Weights of a small transformer language model.
Training: a variant of Muon for these matrices, 7172 steps.
Each number is 128 + 32 x the weight over the matrix's rms, rounded and kept within 0 to 255. Layers, rows and columns count from 0. Numbers have three digits each.

# layer 3 attention value, 512x512, rms 0.0368, rows 489-511, columns 64-127
191114103170104171119103147049180166140024145118149108146145142131158125107120128170122170165148171147145086100086158121111204085152113092199106153130082150155105152154073132040191150144163137
108164163103122103175150130172098145067122163155114182109203138101105100126116088120117089153181105140073093133154187145112095082099108068138127157088147150129163106063132127155144107132128171
123179089111119084152086157161152217086097137098092135128174151116162149144149191134088131138084102076077081110126195181101078140122119142159168062154108114203148125132076150050128087108116163
150114145162135143132085124141116168106129089103170103161173157152053122117212127098093142117143096140065101145121074127137120076150109115175156124147055141098214125101151085167096103114176147
094120174130119107083079142098126164106117093127149129052072158162198117110118150086195162068119107163171104091118078108157143107124140108135150136148097071191115146143131126152146132113134125
147184141146102139074103095113096186171191156161169147098082204141143121182055172093094153140109150110162128098151192140112200099058070118141151186136139078086150138106177182137089115127171172
107122133075184103137163117138116185106156144150187151183161105169096092140130191091086105111101102108108082125109116187121168138127136074165095163120140138137162128162211089094054156132085143
078148167127099157072105154146093137150123200167123124089083144136184097136170173176117167118091087112135103115085107103127182150118132138069141111192151118127142127053152136150088150124165160
094113165172106159104100116168076113088095151133115075083167149160176119057147062070139143090106110097169080108152172144089155126144074113139146145115129159144058121120129161160125089172052186
154149099124150110117171133070139134146160139090157101140178107137101122112123172097143106115112091145058071167133097182167134086198078104121103167191101151058083133113118097119131099125159094
143165124133183095094163120159150066160144127142089135084092137109140116094136115129097145094148132115112200122148169163095074117080166141118061142144146121117130139143148104147101130059175088
080081191101173097091080138141135159148085166190158137110179114129174097124141112130119099150083083121150141054116093141066164176128104123171112205097145100149141155119080150126191164198118077
123165119135122156139129147155177157165119069119148141083121167141121185198136089123132151080132073149112117171120149085158092171126079122107194122117162185089195144126197152122100113192172145
110069166163180158117131154115137112186144180092157112105143103123136133155140091154100091127096222074148142164169114081128159090107173150132172140150118073129094158137112063147121157135099110
116072126136073173147145108083148133129117125131120113062118076203127150139139161149178104128160102161158157156113112075117085138153161133144161190145170169124112164148132095071062155135160072
111166101144159155139167142169115076110190106144157112071123141100123128154075175146136211135128135129174156108111153124141160169133138100150172173108158122126141106104171095089169132085169091
134159169105121188154160119185121124100090133118097186125158102115133077156098176133169144076115138168158104063177144052076141195105106071067124110110108112139142197135074101109147115140150136
114091128087132113141074107112078104142121166107127098129142122129110152196142113144134144088158124152075085169118167131154118123148182175149078121112137159169069168157209069116130150133143133
132158099132213156105116098134167096180079152139164126114089124088120174110122134151102129148123066172161095136099167116118161161167131146145096106102124094118162096148094152100123176106136090
109127129089071116129097155145100160093126133139202096193176120090150142148148134092213102076125049110140060137174105119030081176111104122130122104109161153099144109112093149083140120153118138
188169159091091105092046149089128175105107157144068184192139164101082105122190119157168148146104128163121169071119159167154082177149134134140096130126132092103155155152144172122136132079161170
072069105092141164149149082133110155168160165119094082154122165114112138103101137162150149132137152129135143073152105135080073110146137090151068108180147108142150173077116129117104131119107109
096134121139068103118043163199042083103147159168085094143182129136124130134179139125128124138124107095136115173186117161088130177078113138104126168095138132129117142105071072153114164064106134
# layer 3 attention output (transposed), 512x512, rms 0.259, rows 489-511, columns 64-127
126111196080118084155130087177084099096221150148100139098113131113123141114146186142207039122129139164130103164172036122115087105100141120135118132172134118140179076142135133156096107102070110
127104134140169136087107094117122146149056083112170088191080118123089102155135106127126109140090145095171179150135087085190139163140120141139170129180133165097073152125123136125140165164147159
133151173171153171110151133134114085130117088111149140146103112089099122087102098124118173148139196113140145151136128054127159092118147133115151127106145192091124142143144168115162097120192099
119158111170159110100158139102161092129079184118190071096130144125173084112056106137100129141145133093127181102131139131106105191107137175072123146093155096094100109120108167070114109121063126
104120109065127121160136115115156111166088171140112116212109143110143162141169144092085132172117125139106092157145220181074086148176182173150138082143143140125106078119113136139134160088098197
095125140135141129102170134126134180121165184091165141123125071119139131163140054210152125094148095115106099131170070147065105167138170131142156108106155146121123083106138134120143142143089067
157126125156100088135094123122099103122144116082145106034165148174116160112129113127138124109134143097123132100119144126131103130093153100149134103131166182051080126134099131121157114136123137
134078127126151093164153099131153109095179074098146109121115138094117111119099083157149104184199167071130108124139140133116098132157155165125092093130101176118172095167104144066152083121175074
151114082083126090143178120172116140147117145150082157199120113083139146124130159165140053124152147150070141174182129168126104093056123115104122086141130092121077097129110147100132153077120125
118099149080096091118148135191175165126095091166111178085144156126161162094109093105089126084119115117139129149091194081105147124080116136136136082112151135172092104170052135149085156100065140
068167145125103146154144132137173134102123150148159120147151113100142146144155078114115109097142135170179087139133132143134137087167152111150205093107155149127076121118157146086185153185139157
128172066130171111183129094148106128160147086131141117125183131137089185163104122143153133154143167091121083135106167128153088094107154121095144106162120164086108103096118122103068102106129127
142141103143175132145132127151077110121088148112134100155126159145147107116079152088194105123124140132098141136158137139117124092114170136134098115131116176141175141100076105157123108097089151
149155101127124066160131112140111128121094095120091140145124126119070133119082134128109122118132096121120137091151171164151085148169131078160119116130144130109146142167132142126180092134114099
118149094100150132153100094099157163117108132093124147206119102178128130120137094163155110114076160109132100057138149139129165139119080121116089161094155107185152084117155137177155192100166142
148072182117124141116123103141148191125103137110096147110108117072175182163125168140142132118131160102125087101174094131115101062116131105069120122117144114144094189096156160131104121157116172
198138052147143063189067117070051107113118162122146149114116107154159148115123117135158155157115145087141150150096103112226094121119095153151149145181112159156161144111132146126125151140113145
141150189132154104139125145130132127101103133148126131162121107141130125106121071122123157109094121143153147134134090164133129147118132106104176092181123077162163099163106113122116071089130068
148109146169125149181131155112148179146154134137108144080103124121097074192142090096105176104138034119118159123171124167150093119101141147147120137092153119131087139069121168173136155135159128
137135116153102088148156136121116078123120175136109151114145141119097142127131133136081105107150194112137161130047146117171170121133165094138119163123058177129141156175094150160110141186163140
087087126143167105167110118158086110064177109073145079071158127159176170111161127143107099143159087101111063155124120080152139140161113110121149116175134174134128143172115124107124131144133116
165165159140117114114129144119116165094125130112155182073073102138191139098159078106080142106120094165156089098117171127115182106135136127129138137124127153104100097139143107093148133158152128
139133103135131137132180165141096140092120137090131146138065116130114119168121060180194128131182175148129151131123174135138116144116155105115110085118056120135138125171151133118097100139107153
# layer 3 MLP up, 2048x512, rms 0.131, rows 0-83, columns 64-127
132169134127144113149165199164147133134134192120123159129092089107086127139110114122122131156129092160157088132064178151170077070187126107160097073127157191131144089101142154182112122188183190
116147149119091102053083121108122136112139119100208114088075146118092206109139118139124094171146111139181171126151092105100107131158097097126104139084143139095107162149133159157128091099138167
158140136118144164140179168128082108135117108165153101143065174153130150111137153145154083122110128161104152074154134056137211138101142168142067112110172127129098137170098148104146175154125151
127133132129127131150129102141140118119123108170116133105148118131115139133124132092126129139093138126173149109117186158099125095103085116144143113166119137131074171130180118122129114143130126
194105123116089160128114098140101162178140133160172102137094090110135074143133048118119122170120148154121107102076153100161140150093173164114095079092153106124095110176126171174125151178117074
146166156134118166090137175173073113153100127137113079053162077119134134127145147111130080143088125147183162167115136123186141083104125108169164143123151085147109205165117119124090132114133116
080068145148128137113162123150141132131109116118085137117083100133091099100075132099106088092108170100126133105114075070155131134162149145100118132124177057131157138156109146132129082144104069
114103115153107112086100117093172053142139078093095114086144117126120144105168062199165174064134170178068110072195130147156115102127120134119072147165083182217108143170130128135137158128146134
051131082086146118154154130122146161138055147086093081127132101098121131150114051132140128155100161075171148172122141089123121153189140085132099181096107092197112107067089100066187115131128147
177157134123123125179117151117147088149151178137154151123088106118113147121145162056136105139089139149107154083094043187119147153167095123144090058111136134107141119106081138113120118153109171
137119135128095141154122121116169125145140144165117159095142155116102111112177152181126118132152179092158115122151102079130084074122092123107098128167136080134150126084163119112097174124143151
126121078165076159136135101182153089154134189107156141145131156180139164201133164093099076092091129168135093112115095120130096153175089175155106117133181128104102144182144116120129154162131116
098151108126101178172105129142174101113121085114183131042134195145113123094121154114137095123111100063150105124111100125132136159132050122091153104130117132136104117125077159141186127135175148
203066138106066166102147200131139091131071107150108119070078114113123123081170154201116115078152111121158151162089158132155069093108128148086127187152178135115128146078199083105165132113144132
160122086116143123113150132155099094115063146142150178097114143109118151135184104116096177111074162074142150146073172099157192064209122162168098113104138095129076167102122136161155144173126177
045187154130098123098164106119116072123139164140114130103097093117097088130102162112122102146187137133123176119114130092103106101141058151187125135173165091147096125083104127193151155125096170
088134160158147116137104090131107089143121178177188147078172149106156106112119103144123100135105117161101093126149123109102149110111137126119116153082074147114106110104076193111185094189084141
145158113107112107134154107170165166174115092125121078117137194096165136123169129081108087086146132138098137127124078111114149133119103177121146154132083164137068122108168191148152123114138158
130182071142156111107238140142143119110115174129187157066086078127079132121098176128169127096144167116158134085185066180127110102098111174054083153131134143130129157074120170115161162150155118
112157118106144126173134089122064125103092094136183201133127161091106115148131107121141157136106150150169118131179097164047147125108141054099169159161185102123095144115126091131152140186070159
122147113221137141129112128121102137144220090137092147141134140088146097155141157160127139079089085127150106161152115159182117125100096086125100156092158075108095125187147085126149175089181159
072134128115098083101162105017129160150122221101081100153176135112169180084145154110088109171158059166078176118173167207104169135097134169142095116125133146174181066122106144102110127120111077
124134133158083123155115122145130097118097134137125138125108182132113192109192111134090135145155118118154097191112149129138096094133173184118126098125145137172149152090150087129074152151134098
026062104120171154160094157106106200063150147172145125163131169055145145085126124139119120177113156161150070159117111108147129162169157137096106141078096149084180160132139157111130129137125100
104090174095161091150076122100141103137157163095124120111078153048074198178135131084162173110119075187116152150132120156101155180137132082092087195113141142161118107105115145092139106181130140
177106110126178151126103109133093148083147160151141138141105137071110118070157131172085119132115183132116105113152113112121157185119142095072066083081169099148119060118154149141131059188099080
049181113112034149180158051068154164179144101122132157095151100116134158157121095146099143115159147124125188129113145088187126082077137105097102197193194136149158167110143149126063158147100147
121127117116115100133132155105118122133093173116114139123143143074115127095063084109098076118150126151045126067115132182086093143103081125137112148121172043160189125162172136157134151153130190
147159144158157151189174153108161101164138109170155121113079131097142136081099129070078103138139105069148145084122131154133123191164138061134126098137100115169172144095106092064162106055132154
111185100118133176133116121062155191094156142102172154095126063103158125104093137139134216112122162138155131156194102131128108131173125147159148077109130195189102138080155115056130130134134148
107124107096092157107119124135179116138104115153130147116151172152142104148098107106080148133092118181193154068142089144120143115120106123160133157172107093096131115116072188134111117128127136
124127104104150175106118173135154111108214133144159100143092130113090151111122122086067169095074124116116115111172203102097044114111122059063135093108162115095059107081169128117155144159202145
113128105173110124071109089172110094091091128118152101105142109121046118151140163094154099140146172145121084098114153195177142145093140150169132135177084134065161141060159204144186130161095086
163141089179027103114148113166116079156106138126148154193182142159148113167095149105089119157135070088091122087066118137082125060120142063167146188135195153109097095149153170076164121158139141
202098138152104166112175121091143155117130179164173124133174121148125194176118127084105087105023158016123162064029124102055201136148095111134141118105058145117149097127143131146157183098086146
088133120096162122151122122196117167131137182126128198121125123110166132152156086051166149141160091145082176136188155083147147093083120104114117151164147079137118185106166140145145193145151079
056152116171095119108146106094091117140096081173150206122140155132141066139132176166112140132095140190131140149106144087157194097096140086110117064111153064123147138147118176112116114199105129
067126158158117163149177094128116144133150138148216139123140127157149089090158115192166129103135092081097129131082060119153136129215112107096130132086148170169147144074124120144108116083137190
160154076105127125062105152127125061107093142103130148152133168091148111132121102085124128149044091138086126134135113095111074136128124200099140179149091158130136109089085122083157159093119129
084157068100128112143127126128160168144127127139093096159138107122133130106199131088131080156113146212146097130170117084075138161200159140100105135116193137083092100164163134131152117161154109
157113106133103106132096099081148190071172176138152185074128080134133116135096101109095126098172158128122162145146105142153142128100123117188138090170089085166103090100059194113087141136147100
100132121178195139074138177138073129151063117144109135185174175151091132115129125110082123106137125110098148158144139164106138061200103151092111082134106120149119150152156131079124182116118177
146098092143115132105090122120089143151133156094139134065124106183093084146144121138098105161111151166178152136206111138140076124098110144100208129091140086053077103112096142091127137143156155
122156174121120093109148135103133098157139106132174148125084169140148147137133082119054095090109162167087150167147140089152053074159137168127200125123128162136126155090104063098122158131136133
075083203117129151101126133152120089080114185128094087143134092143083152167184151154118131153142165070136105161085164081102092104167124122122092170106104160156104085110116097106098166134119111
127100146202082111097109154140164121143134085182116126128112116161115165063158176127137134170159094148111150135122111107185174097115136086095133149132079161151163110114104120065077150118133094
129111092212090074119136211096094069075094141113043113173140170161123085200118158126182124099140183172181065142137137114114146149196159154086108157166094091109103165184097151058108091117161149
067099092077154133208112141129142108180160121108071062132153146157106059089120120137131123155088135128150135118100113122157166111122093113109119060120106123116145144097154100111152071095129174
145120087130089143203042156134152112125138158202167104161116132094150115116112136040150171156172087141117098154125101144111130122177108124109058116055109114156159141091131144107105154109127114
128117135098158116147164119160093144089149133211159100161132127106121107138103125112126132152100172155167104104154111139086158110143065158113117136121149092153125118137158139108157110109135166
112156111112114157123121181097103167191169165137147113116127105192115146129163088099128145161106131211137151055157158160112114146090093100105187142197117141121110124120167157071128125168141098
125197120110139197131131114048118116144169127166187099171170093148116103121120189190145133122187155121062138109134125135113121130095137098125138172101117133119053147102116117171079149154103213
150117101117095085115074153185106147138136133101082071140116107082138105198121096153128138119148122122116142115098091151103116121164165166123099118104162081104126138125096100158139069131110130
076117121155115124144114141095126099187180146140150104156100119140111103139133130061075082126106110072128097072157083234136187059120207135114102143094107105071140116107049155097101063124135172
146140107117120198139085140096153158166130111123146101126165101112164118113140145129130161143134064153161123199144105174155183151149141096093129164139131087124137129174184094077106120145126098
144141131168131099105075089161145089137131122194163070093128123147101142081058161142147176120128123107115121081107107124120159103099144145097082167095141102110077099122101137122140126165125095
149189136154110188165155136118129148149098172156078113064158168131127103115180154164115138137119127111114125076132143068150093103118180129140134124152106144123024073097112200166133124104133113
127153144092177115157145142048098079098158128156110076174180144132110106168152101158120127116158106137091142082103169132143119097097151106152150130142141091134076141155184139034137210173134125
132094160056080121127117121179167091136108172135133162121132147096109114139179094152154123099150111123150098119063149095104128151144058085127113154112121163095114118098171127140142183084082113
176115166147146165190121128112096124123209120112156069128101150139118145138111092111174091156079105128155163106069127117161178115114103117101110141165170142167129146164093118141149141115125163
178133087124173163120130119166170147104136149058192158127117141104101151092128178149127118089097118042118171111122114135150139128107139087149125135176130101145118147145142171134127139127117128
154138142117164152108163097163116069078172190050131172170131103097118134132138136119162104191116143129109173117098156129130095155049090103131050171107136115100152161016074161134081157108151148
054127168158162160139162151097195130195123134124065096108090126072069087152132054161091157132169068124177079105158142180101145131075133117105088133132100119135079110100098147100161099174117106
126132135177125143199059132112118156181142160149101112068191075174157147084097161035211104103179157112047172114098187147170129153110078069163094128118175073030180047082145114087160083095193188
171142102112127093135166078149121137166095112139126129057120170155102128113163126091147129170141152108128061187124127080096155166157141107153124071116158135207116161118117159110119156108131096
156201140189107156204168146083055114148133119112155075159094092077145082107052100094157081099125069126140222189107130149041177119107129042104124139126177127128173174090138120146166154132156149
152143124138118127109136155136170070151172166155176102125122121137093189120115097127148161137121137153121122124211097108108154122175112193157198147106136113103112113163129111078152066143103139
188109104123104145184141141176095112176111206158139087140107124135184118081191137131144107112128180172070134179122112092178116091131150189146105122111115118101095077098158125080202142102089140
085128097120123108126100130129134090170149109189144146132097159151144146082085135079063174126139133124127154125117139116184147130129134091147088127127137148164109146014123126117110123119088083
139139164135087168159160108168139175158121132158174193147102115119059119145105112134031133076164079130171144113124089209096169099106160078117076138083147133120091116137098147101123190168199073
108185139125137090124129156079076158098099200127121076137104062145089069134089095168099150117174133151132114107156124155078166087131059080140101134074088080117225103130199154114151141169081148
171111106074087161133083194109086123161098139115136105177139200129166146119147118160089061046104168141112155124156111143188129069129067134141127187141146152050103109115150161139098118124131147
093093087167135129103146116153151170107192134130169122149090172096161103124082118070111168143115117097173135115106123138114068174118099154089082158121160208179131167097135153115127116122142113
126153061128153131138079165123142137097136141198132105057109130144093137147121118105108171164172104130058187126135147125129108095196077155128179124094063133155084158183135172122100110168155138
099113162108088094105150079104150138124081181171106185114159127152108116158141212122125090140170206117096123117113147177125155097092167160125143122165112144116182148106142155111135143129149066
144139098140126164092153136105118062170149100161082145088117063104143107089160133084123107115135107098169119129149099099136170079103137097116111125136140170142088144121140137150186123162154122
071143107081129190114085091105161118101136107162215209086166147034116169163127126137095099163163123045203182097105136122137143160062107080162087151085168096149140111154153097149150157098099164
166145201089166175104144112108183077170136154093216153083099105151120125065165096149147116163152115100106136097148088045152138158158166060105089120057153112127162121060117124036184183185024123
091121063154143150082128183112136098206136176173156101182102178075185111163159120074172143105138140154171136156056144131087140137117141091144169140093071124138081191109083091176093084149184174
146170108083109115101117132172136145062109113114148118137127133101082128133173107137166157113143111143120188113133158124047114163132149154081153107163183159107099092157133156083080135096132176
096154138153154090089109124119159102105188136108102078108147142142128114153187138090133166145075093134116122124166149077159166129136081116153123131142118124117157165132145149142142194173175136
130131147170102120136160132088095122089129135173129127168145220130074129138088154125104110118100141148126071147111136112120125135109123090144098161094163146072125137106128138112112123152134208
096149127136128169151158080161089168119176187106119097130165111134122098124183110171111118102119136134177147128137200091100121136120126160095151112099126155119130104107135156114151101136147164
181099158135121182142148168174169108153130144153162123069102165084137085051184123117113146133140149168087180076094138111162062117153117177106098101116148104142149129120161110166123141122182115
# layer 3 MLP down (transposed), 2048x512, rms 0.0513, rows 0-83, columns 64-127
191086176157109150069131151101127189100132120193120145154114091177154123135133110078169175089150123152206137199128095117069142190137171140124127165117130145116162101146114147119100103180140146
061171124133115119191108151121145138125107113124123170159137083098161152132107148147091158120124090111147133168182112135121105137144158093136117131175037143114124162133122110141161120159114121
126115154119167107136144165120138136180096158145121118180104151144117101114143160107118105093122134130147119113123089175088140072104160143117089142145111096095063094134100148153121173154109120
138101130133155125125121141117164084082121136127126146156148121144167156141138095107116123149139121142122135162101141104103094135135126160106160119133140181088120109121106122113141130187144128
110137117138134087124112154090132142105098123144102161091165146147120183119177091142121159109067131150172169103088092170077155111151076103122116159094123160143096175124124070094110115116080126
110127123141084146094128146125120106102079116167155136124117153094082129119106143100126091122103142135169103118149156120107130131158082078158178124132164115156091130100078135126140115163118137
104080125096133161134143138148155140134163130169105123137148108088117102113133176100206116103110051116173118128118132150114109140110100115081180139131132124156134137124094134158202162174164132
114167131125149178129134162135137146121151119112088148118110124098143163113140149097094156148129107135116116157145106105114152115099136128152145108092149129199167158134104159181120094037156176
198102201177134187094154115114139097133175071206125153101105143108160080118154139170165139082112081166093113153155105139121123084139132166112148144123128151112145111135154136153044112153151113
102118131110151130112116100120140128147127118131113122103190130158124123135068143122099143123114060111131108133155158159146140162110174126203160203131124108149123130158159077147105111144090071
166148092166124141147141073126173133131141125124080109083164112100140169099107116139112121112118111103080166129105161118101110164130148112105096127151122101135161114090089132166144165141128158
153157144120105119169119150111135088096146145106100100106165113109146127165157135128135176134136129089104122076130133158141152105180131058133130129117105149166113123093091124123178155109201077
168195153115132128108098125151095149156059105122120118150091129103135108152090103169109144157151082158088124134111176141113134124085137149142080125150082119121118110135119061201095101177116111
108151112055165149117130107115152165117163163176105129108120142144055103153090122144093181105092119078132136124089154088096140112123120096183093078122132107150111177105164094169144170134061142
189085127125139121155147081137102146129166096163094111127174129118090123132107121195148128165084095104127056085125122102164104151114161152121132116125118155118139131125222188147100097177109122
143093120113099198155167128106163107089140069148147140152095118162139090160122135057141136136156164121153160132131105120162114142129129117140161185147097150114127118143144154068107121120124077
130153081180176068114154121143160139146145139147089096103159192132146176115113124118201158156139111138160109168166161131108141110086120132122171148142118154162112105131101196092070111179124078
070123151150082095084120137140130138169116120207112068100118082076123126076203107112108094109096112083053110160104101107106134176164194112084100185154108127051085139107124121144096162105093138
120121115143151148079149155057078099174153080132150126118110117093149209113083102166175136128097070114119100096148196055190148154160178076176182157086084088093104059123186048086119105144092130
073122126157129182108153163156119132158140106088141154143093115164137117142139168215136119144060117072160134119104085113118094127122109178118133112082098125148185155088103168156156156108138166
158132134109122063143185076119106097176124117144143115102160199133127172120119089130161077111165147161116106119141130163096116129114114186187116215114130136088075105133147055174156108115121115
147152144105086077119104110178061115141133096173095188217162046120156111172073161143132082150101072161072123232150082114137143196118230129122135138176114176083156119179071157076089028083073084
141091123110101126146124171136123106140105124156124096160121136114084088172143107123133078105143127082128180162112086076169164111123141126110117180146184144143147079088153101131103081064127114
121109158143129152134168110147158121171089091155076107115135126102117091201177126166135145101138113123159149073140096099090157069148092094124074147101198120186089147105152136086102115102155155
138050124156115156088156095132158103172166067136157153132095092196192081086135089136161169139157106121178147104151166107181173148159160124208120089101158109136137117195156127183099161133089100
111121078156077094124136114135158102130130150219078096144104061148113061139138161154133078059194195172142155155141121168103119131086150197105085154152089112157149129145148174116141073144100179
106138131183101116090109131128137116129152138168073116116151122092168082096126123142100144129143140164097112054162078117148126157088121135148114095098137144103185126127179110157093151162113125
174103126208127169093103140117148135090189090124109154113107180151131077106098149127130164154151095072171123108114122194149125113097156072120086183110186126148112120149168131140092072106078135
170106115169147092169106119131123043156168126153120180104167137143141125165080148143174079120103075150118085090119096088119118121122126144123059065149111073137166114127124174139105119211095083
118132094191127156150126176078160134130109119127133170152091085123119122119098131087129123132191125120096149174127097116171085136172116086141166116140131112118143104181109096137155080102139107
094129186114157112090139132141164133136108123174110154125097078143176119195144110116106194111139170144136108109121144088118113086152121161118130115151106072134117158116175109081067084114153157
145046159171136137170115149148043151130136181130145192114103140183096081167136130093116127081125106077057128109097209204112036169149151115149089114127154142151090083094149182134173126136077119
122143132139148131157138073177131147143145112145103104088177100122128105098142078156127144139151101162197150097137175131088126161152085109124147111107153116200034136140080170177128101113097117
189135117066162069138094098078134143181087113096109180143119162168166089114139161158098140158154079113162155168130172160120101172140134144164181110177094137124149131130131146116120070165109100
167131146146155119108155156179104089108109148124156110107174149151170071171060084106156135146128140131172060130118140117130102119143148069123152106153127108088119134125083110108148177158130127
127168075115174087157191149177102173115182170091110111091142158154094187142178096168152138157118123105127164118026122101108076167175118072165154094102132136158087119109175096104051167150083120
160096137098146131142134106148119142194157146155137106180109171171082159105095100065081125112105106135062150119149104143152117133138160115161184113077152110124086158085110057190061156186145133
155111127170130107135181088149133048092118128151113123173168108090164146157102119101066162103122108190072157150086157132129109136125082142079083103149088151142112157110136104152129202124074128
086116087191113137124143174103148142145136195078116155050123166144125138144038142198149123128168125169192159129145170163109100149113125081123150139117092145111032123122126138131136067129114125
097114094140118098117082181087104108214121137106160157107162157095139100124154100138091088201137106089078225110161171083173125213172156112148114117157141121162117173184169147135124081119222149
109115126099153109187086140174126146139138128108140157130134124182102157128155123132127117107136104134159132137207177082111150147092168088102111117175121106150135082180158147156112099118118210
120156123143097154121121150117141132118133150137074144175149145093171060145122186132145125071163141121159153150144130200126155125136141031124145119164213152158168135131117194108091142147084185
085115207142139149143134125182150074126107115072099196099073153089180076117076116119097154121158133149145101095157208136121101119079165117142158135161146103026088178092087132182122102121102147
126158165170163119122122107096146119116139134134055121135118049108117110120138133144176165128102102093086099121168077157160122110130076155111190148103092141158139107143136130076144137129163094
107145107089087134186128163111096162105126108160117151162172125166080098141116156111106158161103134162127134119123140118096114133046135195077127141176124119142086079125149159122082124102130119
123140103145117117158099172213088118128066194144074122106175114155152121118133125133178153089136109108163085137140121141096082127149165086128112120133100152097156127066119131172121127095106120
087127138122120135113073097051157127128093080152178122137088121164100172158112093128090150116088135138119117144210067157174082120159157109144090177098177161170144139124098167096106087091154091
156075145111127135075057137116133097085113170164117144140116151119127131089170162078151133130101166155151131139133122136068136000130179102128109099147190118119106055140105122117080171109149091
125093125095122053128143151170149107159124077111166097138140161096098129140154113143131139146097165094083103135096113086157082116115187194081153182145123200160039122132130097113136157114182048
155094119116137106083139069106221053136110086133164156135085172157124035174122107176128085161127205096152094193156159147113073087123088158137107134120143144119169137197114172116130134162161175
120146169172155122117165106133118158141130145162087163137142117070171131184087160118161160137098111115115142119112153173132133102075132153115080062145099079128075104164153131102160117106113126
093174133131085106128161118143109107140138149146122137085151092174148100137144189201095108114186194150162149126104114196115126128110089130158117110131126093119095144153132154086129104144099132
101106126162137177148156119072107168107103124091184130123138146073112151098147119127074105160107130110144131131120147130124135120151099117110084124107149182179115151136088139078099124098127117
157079121071202137218199120094079102163100133150072113103140122118062082120165148073108119159175188105142113130118131183030119103255185184065162074074157097129062090123154119215149114182117114
135155175118149149138103116129137119166106085113135147112117159152127070096062089122157147114153165144077111103179101084143120125112112132145125109114091140111059147155097069112147110088167127
072158103111219151155096166052132128104112123094106110107052099079143187140157114117143213096118158094121108122107136113151129111113104126114129148091152112098126115124131093149103123123156087
152097134093105081174114101187186066140076172116184094151111164148110147149127140147091094122149214122103135118123093111132089073135072127100089152142139071140110146123104171130139158141041150
141138105132083147175085139223068138152165140162126141120123065147160165094139089075135157130131116150142163086124123141107159122135117192138118185128121124185150112106128125102129135108149107
102093087169103129119147122096074098124209156127100057105123141160103137108116166148133111180120122129209179092162126109142128123113132121135111129142154068127156147053089049108120134188095156
065112134155049090127119122106113082093175145135128104082118127092104099084193089100143140108197181130148167120106067131128149098125153141066101115095172092199105097063149121060190116116138179
115119101098100147162096078170091102139133141122097105103151135068115078124085177118160126179114138125169149143153059080101083101181130121137122142101152152092116116135182120128135126176148152
148119145224204135086109138113113109113102165103128117193150113177145122133142098136214160113061085161194155106097174167091067142127133124187136099180150129089125177060091124164094112131124068
122115138086085177086138173185144071071115108170117171100117182110161047123159124045149123078115112130076185184088117137160118164202057113143108111131131120143058141205150087115121075159169142
171188135162054143098110128104052186150063111199119133164144059156154173149090129114113144166151104122091126098121245094140131112089127111139095109100089186122174192121060117171096074074142099
115151119089093138112141101117116109111121133148219127126094117113088118115149105141137114130147131114195101155158196103136182166118086138143138137119136160116153126103205099082157177139073108
087154133182103101130124136142153180145151174142112098163118068084146161100190165146157129177111063029143075070080108149166125105113168124129119097109157080080174126128059126083036072122060149
151098139132159123096131102115138143127092101148069142155158166115053106112072110122125127132146054181112136186086182146194083102097193135089087114164162135106139093108130091151108133080135124
107074119105171173119098129122094155208187110099088086087180132110111106122134173060058157161104128101176143079103131109074150151177129167117112118114146110138126109100170179126147156067143144
139128147131110151099113178108120104176158106077212122158104134123133118104149112107148090137124098192122139148108114151178160110119106101133162139113182134204102131139136154150128111114038117
002151123108069127146126141121075209146155157194125075049144134128139163057134165106079164056122134160167188065161155114123161192131131169156073074145106144144124137078145179119121064096146135
195126100130124112060096105108144142173154109133180136168124144051128128168134111106129122135106098162128130114129159151089125185114153110121099123111090196184123155110061140110135113142117059
192196150103127121134134114068094083156155111180184242173152126135108135109123125100081131133053099088153061094127128153096156218105142052132037123136108184081054141175160068161097178098123150
087105119086124137187101130166156124098100167156130100160149096138159144142136091192172134111139149093113088154154152167107114084085128123141131172095139157148118092116143094089111154151143124
106115181138128142081140131136169145154169127123110154090081084097113082124181111093083143116130141171118153146136098097088092101154111094169120120145186104089160222110107187134117114152195168
140171120135153108111106137208179103153123112189142122173179203175128040114157134151123138077137113199044129116156119124170086163124104136148169137116105167147130082082123114215164185120154174
180168114112126101109135156125157071136087151096126145195098166132131177092153157082151117091136120144112169128067134128137098095151154150128143103108091137076137102096143142068111185100109082
159114123133140082122141135172156144139125125114133132075139130179149111078081112156156151146128134178113060102152081104121133141128146101112135149145162121152157107109127157155128171135159146
132121117167142150092108198156117094075075077097163172172204119118145160152174189210164151117155093100181110128193120111100165161102175190169120151220183175060129091189135162106154121180026148
128146092126156136101054178112061121142132138089190178108075119178088164134150114144078108120075121128110209135137096149153173086101147084131113075100096178121101152149053143122151136192107165
106151098146148121151134140138168069139117162120123083116112120173138126135146126099077161113139117148138116122133153121127180106151109147095103105097161104113178094116113160127115105151149090
118154151088129132149127138122096115106158128128088139069112152133148186127143123094128125143116127087136114077112158126129117137077146142161034178067109118134107137121145113105143102107122098
075096122131131127104120157182133079108186145123134135156105153165140166142180128084074111166094168098104136112140143159110095088108095122053173120148107097118118144117125132147133105130105129
091148158077116105100118108205105154125113108147066117130086073080140130122122136159153082098106164119154110176102165158068160104116083152097150122158088158120124108130068156152166145113083153
134136053070125132130110157119176128083146127158070111128129195134169131102141128139190154181166115212201156154166096129160112101083106153095127168084137080156138122166075127163126120074134137